From a checkpoint of a small transformer trained on Wikipedia.
Size: 10 layers, width 128, MLP 320 SwiGLU, vocabulary 2048, 2.41M parameters.
Each number is 500 + 25 x the weight over its row's rms, rounded and kept within 0 to 999. Layers, rows and columns count from 0. Numbers have three digits each. The size before them is the row's rms in percent of the matrix's.

# layer 7 attention value, 128x128, rms 0.209, rows 0-127, columns 0-63
117:510493540468479489512466503471524473478538462524563526497505478495465471497487539507510453511467484516515463474492504498498460521494490522515516503552533512482512547513493489503519503476543489
128:548501510446496507523511505534505532524504516497460481515500528499540506511454499484509508515478532508474502480511478472490497476508488542489456491530490495504528542522499542520478466473476461
127:512521516500467505484520522489542485513522503481522517515500486485511517446477474457527521485446494508484526439530480473477475527496458460509537545494497517500490485507470466530504502481487516
121:499501543481460505493511513497456534486479560515516466525535481493481471533479498469477500545500509502459522508468467556477518526513491497496515501467539541525485470509529504497499490505509511
125:495509450524455512505529462486513487561506486475492529510562500489525487518467468459479534503449523480510464500504481510465528519478476467504465523520470529509439534521517503502506520487531524
123:526488529494466468504505500497502444473532490510500528499503532504512482472515495544528493506524493494502528540532483463464486535499479477522535496472474496517490532465492531511547527506466505
123:465489517494558496466524508519495525512481495476494542489496475486508460489488431487483490519510529517509526503489517455503535498522491543564495534538516465492455536505487484445506511500477488
120:447516481464496478471555529519501478470515498514466491500518496486508471493510472474514498468500507496485460495514532533519500506516491539509551532483508534506443485517488482525501510484496481
124:524495478504498518455494512492482468531550487486497482488541485499508498454492475475510482500518504486525516470477493524544521537475489517529495502517509477527472504462486511468469465545515480
125:523513463508513539526495522510495498480469518494516565499493517477479446533489495494513488420495506515503516495544558522506500496486475536490512484505492489499478456457506503508510509515532496
120:571528542516438476505506480515526490477515493494505486531504516489510498510487467530469457471501508453508479494513469496490495463546480530551473482507491483503518434474483464495526490542482541
120:485484520496519501479458465497473493534528496517527503507523491520482489515529450526475501509545510525527502476511526546497509476503482509467515486511518502484467474517501526482476495512514461
119:488485523490479486522477586496505491503528471526483507525522535483461478477485488486470484476511512516509455477442533488501525505534495496541483486511494529494455504517510502535505508461455478
126:525514497505504487466517532464503516489498467490490448464491526475483507473505499500514504453503533489526469513508498474504493506513475486487411517470522469514507495451523511498500524550501511
115:541522511493517490533494509495555470551532462508496478468513476527480470510511487519467493500487483486454453485486490522516478478505518491525508524477518532497501508412513492497515485521502486
126:505471532477520508525517525491508518521478490472554531489474514463509508475503523488523494467534448483502487528519505508511537528518480535572478478482539555492508467509463504512508514516478450
126:488476479501477470485501525500496475482506513492524477420539523444489465490492488474508506508526485513460524514545516529520478482489472517483447531475504478494464509548488531559525502471470508
120:524487526471492505514498466466505515529507508459491454490481466479463449486531489429476500488511513473476468516512457434537494492502516491479507515506461502497480493528474499505504485495486467
123:509516534523509496506477510479514455508501536537480550464505502523480514538503520528477535507479553480517491476510517475481529519499529504523472489530537504538520460480435547520486503463512511
127:550496483531509496451492501488532469481458496479464483515493518499553502469506494485479484520511508528516541514511481534521515496494519502495548469527521504483501517509488517501488543402526495
122:537494504475468546495474570506495541497472494521554463475481496503511503495539525486474519481480524507473484501529507521502505503531525523464508528521498530497515551488487497498564518533483501
121:508495526492505523519496472531502484476460479532485497483437546484475510508487496450507517504467500476515525522528491567549518471498476501543511510495503532510483557496521519427481529528474517
123:534505478536567504463536525507512548524481484510484454509525487520476504507537494509502466506477539461498485495564507507456484488502451538535499482494494539513488475469510497479479498471477496
119:480518483490546489530492480526499530512512483583507469539474516476466494491496451507483503488533502535476517497497523514540489523547454485499512466511486528549512524525521473474465479516466517
118:484446524501495497473467505511506498516508475504522514500510537504526523509486496474486524510494520450485505500518510536463511482515485497517519506535498417485523555504519533516517512507554515
126:535513504522528495459524487460480486511409441500534499521537482507504482512507477534473491448506514521509502515507483500443481481503484494450541498492488521476488519492472482502509495518523527
115:522450491498507496465504536487498480479478463525529503464493504494539512529471499524522448442490504479478484497525455525494519470536507481462509518497491505506490490489490520474462526470499488
123:494522515544494517490474507534484522511522470477463522462504506555494523456476499505495536500461528530465465530553502504489487504534527518483525499492504493487504507515486475478500468474502502
130:551499500459502474481496454546485485522481522505480502531473499509444537492493503522535516523487469502450513526474559478494543520524504510493520496515477487485475543478496508491503522548516495
130:503461510491458510525496469504497505512491524507522539472453481528517467504497481510475485503495473489535466479531565511490470532483493484502442539498529479545454513466480493499476472492502508
122:519516483535496472505506507464481494495485531533546522480470490459517553480485455512533498482505484486451477517507509475531501494466508522519500501489524525515517548474511536503452509507495464
124:515520484522468509467493484487512455536498486482468545490465489462480521503463479546503533459559539494515432494506525497507539503491465493465493507498512562462513525510509492490517491490509501
087:518514484493536529491508510509534512496483501496494547490498526452529554437466435444505484510475508496544518501509535464532514503491493469479517500518481507478519496498509502519454507490461480
090:514517509524488527507525539514533499485492507460493478513484509546504478505508487483536529519504555541483518502562484486524512531514501542516515486484479518547554510507475487491520490514492498
087:538494488532489503504458497464547480492547508482458497521485527507490489468528523460501495475485509507474493484510526439476465497512503519494465519506526467475536486457494467536501496444522518
084:499568496523475478465506488520459477494519499514483488494512491507466481529469514457500468524497507531496493488494492487507489461461477500494509461484506517545467517527564468550471532518535501
087:523506532482539469492513500545459479525484463469426494513470527490501541506501518488521525489517469508488473497468479498475444471478504455502508516507503519549533470504473503487502490551515501
092:478498485458446475429514487502520485498475499493495522530437473497480517519456508520499517488491495450488463486466498521499491463487498470488519503478506467506512496503482526492474526471494534
092:542524476489471479512452502526514499501543489556516509463439515511500519499498508469503506502489511495484476486462550528493495519491510501487491474501542502492488540475525485447547499491483454
093:546486465513512529542511490538503484510495488503502498485460540497454518495470524511545519512486481488484508477493517507503478525510494418501493529471486521434507492496473505461517482474471506
095:489496470486513492514537547496513510477556514472517494486517518536483499439496494481520486479506502460523512490460528506515470418511528531563503491492495496505495465420475511519485478520472503
098:508520527530479515491492531491474452503489492533479497497492479502487520536490521491507548449518501532488455510441531455464513506518526525489524502506475530517512484465519481478564513504523485
093:511502469492521503555482482490500525495469500521481496498481518460483488462495491532501501520497486470490537475534487530497521539486515536478480495519527463475532494505506538524504522568476482
094:491533506518530502547467481551481508476524490480485490528540527466517482496490469488469533479492519510491508461507491483514474455518522519514479503464466459461490483506452503480504483477515552
095:479487474498490502433530487477490530498515471532544516481488508510517499487547506456512453548532531507504491511523497509532509568462450513490550488513490475501482481531527464469526467510501541
088:503549484511504505502462486516479485504509583508465493556525494498513496470506451453506511462464508479490507517458488527495510462498509528495520494501498558489457477465482509466519491448498495
091:495476464469505491481514481491499510500513532499511480531524508520483492516487511503506508526468475493499498459486464531559498465500515489520496480542481515527499528430456524496485459525508471
087:519487474486440485508531471495508464470488529521475513505475477555486468529516524483528492514486457513491514517537516475506510472492542488456534503493483465519436507510484496513511561493519484
086:541512534513491481477469511492560492490514484522510496510474553507485526487532491476490544520500520488462450473488530451516547461476512503525489498537526518487456525505521485530478502516556534
096:538510544475482496523495504511475525433523479539470481484474502438461507491464519495504496488519501561493496542497516471536522538481513452479512496509496502542499500475491493506481522539499514
091:477520516501503516509507461501496516511520533479486501473515521512480491525528497491522536527492536486499498500494500430530481498537494488519436528521542532567552512492511497504527508525515519
092:492500513485499499498534529529520523499499489534530537521493479507458506554488480481492513470469455503516524459507463532517501499462510533556492515571504521535489507539464475492478509437496500
084:505448517479540481527461501507553492455531517457495526527466518474461537503526472475479494487497454497501461479505483552520490512500534512551531557462521551499506479525494506492439508483487499
091:475538515502509525476520460497437500513453488480482504526461490508495494503506468490479518438507496505516484522499500551475540566487487506480452534486495498462525493505497444490493512540443516
085:472509474482525554494520530474550490488455525527491479520488486515530531509482483510493537498496558546511483578508492503494480516481521516483503517486530496501505498480488498487495548471506498
093:501520527470527492448517506484504480524505486543456466520502519534511519485512524511511464510541534529496489477488495522510540497455499504457518488526511492482474518493456495500513517516504446
092:512497483541543495509454483519496468524532460519513497505474515498521497496496501432498490485492475538483494513450501516455528496523550468467495484485511499518467528512476514475475484491519503
087:520532478515515477513475470476528482530509519478534486529496522545514484517527495507523502482466519519487489522500575523476468465484495536505502522510508492456498510523496537495488505477484458
105:494460492496471500471515495470535493551505471522472498518504468424536504453499467592497507478507501528515479524528487483507502453481487515511523511481510534530537489546521517491446492507487528
087:519498526517486503519490519465494488517469528494511488492521510499505502431488537532521476547503535497508538533511456433470506498514483489489520504484491499506526485496483481533499522467469480
096:518458514531488535502477527518477568463533545502493499547492491516512515498503491500510562503501525523497499471476519533485517494554480495523506523490518501500481475495516438500501513495479475
094:505492470500491503527460514503481491517539496538519520484554520504519519496454507513504516503514482458478481481471506506511510456471492529522516461458467512531511502507544497512508509497524485
085:511493533558483506513501481546486476509545476551503476476512464560486564529502520501508470527485505554486493488485479500529473537515530500546543485467498504495547485498499524482443458511529481
089:462510508479508507496465461531439501458463496479513501441475511560492517520510520467503543490472502545474505523510553511492532536524497545473515498500504517472484501472462496500544536490472486
093:502505477505473536474512497510530534544486491503509507475530482497495479452491471476505492528527510477494485518523474520504502510519459492510479451561531516521448484529514458530525471508517478
093:503507480450547461577522505506523549479485489532480508493529503508457500522486486511467453510538493492551493482494489525501463446525510482485469492480466483535457497486520493517507512480479480
085:476513506519510504513503516531513475530474517478521502438510536509493459529502496499534506517472493518568485459494514492507478511515489464478467513491501504490512493518492498506479478489516484
102:471527475529548518458536553487513490530503484455568506491474532526547433486486520494506511488492533541476532530508516478525490512481505478507513537479499539502495522495505511497517506532495500
096:528501470552463470481518498492503512464468543516525485507542509524523478480474482475505457522505510524459501484496500523483479449479521474475503445442450498490459475489551473489457463520511479
095:518498505575497493529474486482495521544505483479515474537450506534483488473503488495490457505508547534504518512513493525527505472492491540509537506479529460486490567519487489478480514474553517
098:487517516512472496473453479458479469504470512535499536507477518483498487551513456464491507515491469499520480531484503485477492494497509490477526546533456500525504486490495491472517478488508513
084:530530534517515490493499497446498546511459477513531491489558488521488457516476508544488507501466493530499486506511495480466531439527474511472508498559506495476486528473452511506469487463533506
096:503512500473522480490504512442493439484496526532495510530443455462494516527475493506530499474484490490464473517442506476507496475510500520523521503464515459536500470474504480495472506495533468
106:499497487552516519498534510496499497525521493534502511509486550523530508434507467464532516544474449481512531470509473466501491482502448485538450521478490553511523477483501497480499494469490520
095:510444483503512512546454519510499519506487487511466506479524536520489495472491552491490471550509509483479484505512463507499499527496483515493499460480528432537528479477452503519509507510486498
092:447487493485502502491473520502484485476504528513461500514518469486463489573495487510476545564518484501510507498504507513503510561488490483487520548519492539517495504522539508462500479537506497
083:503472487486497524537493503490511505498510525504554520505554521501526496515540509543528530500480510495467479484472474533537453519483517503576533497523479509470490486451482502539497507494495478
089:496520499463488498525506500492518498471494535527524494486508505472495499491488488483502466527505517512475504522524499508509510466533549524523466565503471450496528495537467492512496511532452505
107:507510527551503485452498511514488543532548497509490479459502524522486536466491515495504498545523485472463475490494489469515520499477507473527516516458504470576510508512477518526537521485459488
093:512544494508501480501492482503457516495532525501513502461511500522500517545543502545491516488474559505487512495539477553517468482482518526504447457479495503440442534540468470519504499505496483
098:500452494514490499479498522526497459530452520512491544483515476516489496505493503480471508517508491464510505478479531513479519498521502547482464523498519487504511511444486504497526522530508476
094:522499508473517549480470533494510525511487527507523459511548514464489463516513500495537511474517465498527516539488526450514521494500483551502535531527496519499528465499472505484544522482498489
101:508456513468536517478483562514490482483487496453546501519512511495493468540535485524495538528492462516526481513526493489473498526507516511518555489519507524483516525517457468502513491489495493
095:486486512486444548530510474487527531460432520511480495502525505475512534534483525516509501500510513478537518513551528563492477527501488526499504465496521479519531462514490503490502502485475518
099:457482478509500488542540489472531502489491505504484494559483485504502470462484488532491480459477540479504500515500481501483491528492516463450473551475493459522512505502448493484486479510439462
100:473519477507475521498552490522494468503484467544563463492494522489491503509528527502485499469501528490470492485498471453480515514551502433501546460488509547487506470538486483523489470549547484
092:492489511525501500579507517517457516462454537539530526441521481483524507519458472534525485443500458537512509512545483473506501487530535518503491494497528506477530475522489500461485490520477471
103:484456536503478525461479494500540496513521463484478517500521469538492474532527477491499505490492503489504524498478545482510463482522483522523474521542516543451491490458471476509539491452513495
099:523488506527566495466471511540496480531507453487517522525519489519501482500503537555509461512498502537521544508451508501507506564519484507516481461546501483494465501527522512501485566487490497
099:510482495510542486453454490499507505484487476470456503525493520484542493451445477496488504485557532506508511497511482510545505449528504463519523535506533485504470540539452464509538502498489462
093:498478491505482521525482506459479512510494536526427475475489541547499500493463469470481495513528496557490469493509566433512523506510508515478510474472485458494503502514532498493501497489481472
099:481479490462464483474483505458540502507469491461503501529493483530462497470517502468498489566499497476513497499513528508481488484476480510483518552457443475550529465470485491502505529489489518
096:516545460521482471499523532507479481500494521518549492520500499500498486523529527516517489587481473509484469482466519510504522474484523532497495488533540501486502521529513465529487466493463553
098:498496515484445513479450483497497508459510480477482548464500495477465500479460506495429537505491490478516512485499460530468499462506515507463483512485485481485474515518546471477519490543520486
094:482505496507494494521490485541513494467503515459494493502544479514486501509540538505489531498471482554494513492494480490521511473522508505509493487546457494461477479495471487460502513505492514
094:541482506497482440486547504528542501503551508460489466539492528455532524520518476535530518491523520463488504474479501481482472525518500532483517492551536461510501503486506476555496496504476537
084:486506515547477538530511498493514502549464509531494428519517517501453483500474487492496492519523532509507492473524495545469555547449496526498439509463514491476469497469486474509488508461498481
083:499512500525496478519483527470488500458517511536537515483543509475456494465493476496472521518485461477531499529499522498466471482455491544478488502499456460483481524506494499512500506504488485
087:459498469518525448465546492473521498472491484509485517525538504504477503441481546531497485528494491551498450574514521486476499497494518488515509472496483507549521472504510528509511482509506532
091:521524462477536486530518439455497512493481512542480489499453484502522495486509487502528525506476503494444496544485519559537535533466476470511489516484500526507517524501497522463523486536517485
090:432498569489503473474453496493468515494476522485510490485486471520496484524497503513502506544534511485508553451506516519475514478537499536499477483509488498514522504521521480526507477495436491
093:508486467496511533502490492498505527490482458488507465531474471490490470484547534525516541510546562518513528503496510518493496554472457472514554496474480468455523485506491501552478488491487546
082:480544511467498468462501499466510532481499487535507456540503498488502440476504464473492519475513502491561475459485498507487492567503471520488476515505521506515472517519544475516490487506484493
089:482500447499476542470485497504489499525506486533502457507501505497525471494497523530529519520462544503509549448533523463514517499508503447524503519494498474482500510557475514493503509453528486
086:517458529533517458489512493483494488495527459470507554514478479526508490511526469472470493484472486473461500515440506504444502517492492500460504530501514524513493521539519512497524495503548492
086:519508472508489514473514501518543505499519523514501522477504506496507490539504472525522501495561440469492492470550485504495525464528511511515497534498491449525481442493504520488466522466510472
080:531480483469503516493476474494504516551462500516564446508501473503491494530474527526503508457527502498523483507460552461513476513519503502489477511488525499459503496468500530499503558500509458
089:486492527516513516486524520484512490505508531524516442482448470503528510453502529511523500449534479443502491508506492454540566522516527485539522489482530477497485494489490495510495478493506455
080:566510451543508492445531505459491530485486509499475474485526518495524502513490473476523502495510521501453516494496520489497472474494524562520471429447477476478512503512485483494494481479486493
084:537473496497542471501492509470502477512550490493433514482509498501504518495503490515481537514501492532482502536463476495503515517505503544553494527472508512477521521519504513478492506538493499
086:524513556466511472522465528497498470516514468500504546508510533513429503507527521507469490504502482495464494496502515489525447494436569472491461475475513525484514475476516547445486474500504513
081:503547515488541472506504507494508514463527496494500518508509529465512471485522511525500547525481528478511493494500482497457518485484503465477528520487535521502479485483501469501554493483479519
083:490532491500508520492525497462542499516475522521513508490441457488447495492475535499471475505530563463502520441553486464502501495497490501483558487495503489495471491506507488490497507492525462
101:478497468511510495528463533514521515520475476549526428491493480483498452489506483510521498508491524469497531482539503487494478522536481504501482485501493500508487485517538457497487477468507450
084:495514493552509499524484515484485494499496463511497530524470512477497501490460471521513526481504484489498511520529492486463495501549518514546557462504509526516543461503448464501463477454490521
084:482469512477503514439532525455520514538453451548535522524485474512513527480535516482494497456472521550513497501431532517524465483490534530494526508503518515502545521535496500457459479511499490
095:505494507473468472546509503491512487511489512466491509475523514515568486504482519483491487515484495514502502524511522497464468482491503496485490531492555482496496481473511518525498469536537541
083:518534541510518484485519536515500504517505527488479509499517494503516531509491511482461524501509525501545503491487489469499501493519550526473485499469516480534523512502422484480532485489503531
084:449517479476453506490533512496482475533480505509508474515492488470470502519531503500518545461503512482527505462540525515516528454525492484518506473492489479508460578565449554540474523513474514
084:503543520528506545519479489560534514509506505508517483509539526466484502496484456463464528519541502525549489547486491493478542488492513512484507488526512504495503515528532501491487525508538522
093:525523493545491486497515504488524503478507544499554476462473488513539467508504524501549538541475522502517551472479503520504479513530510523496505544502488476532499481486477505525469499491490515
088:525475481496523500467495489472496490452504486508466552503518549490459485528504505499475487487482517493486508532516482508476446575500494535500478485513522504499512454519471512477485500519503510
085:463494497506552505454511527496464499478466498506536497562541510524501497532536490480484490505533475491560555474534483557524523486540534520471518483493502468498475492488537484537501521547514481
082:490528487501531475449486496539514482481482540521491510497459535504467534533489511464441523456530473491520551448500491489516541486518486482483524479538494474487504515479517512514497504492523477
087:466520513520513512499418523494515455485539496501486508531499454486518495496497492514490476467483523478499509471503512486474505486463478495489530564505457541483486488506538525456494529503516505
085:532492521523510519496541488506505471517491494470502520500530524517547514500496567481500493498504482473546529494515477467476507537493510482486462445543526512495496523554472538513487535494503508
081:514496518511486498474475499505480486523509488494455497457491551498504493510512477489485523517534502443516507536515494511488508515502468539473495536486491511521540491476506539505524502507458496
084:527490491488487480427507462494522506483473537470469512507520468499493516508540485517500530476465562499511511548522501482507495460488473503453478510526506521513457530494491479547492495485494523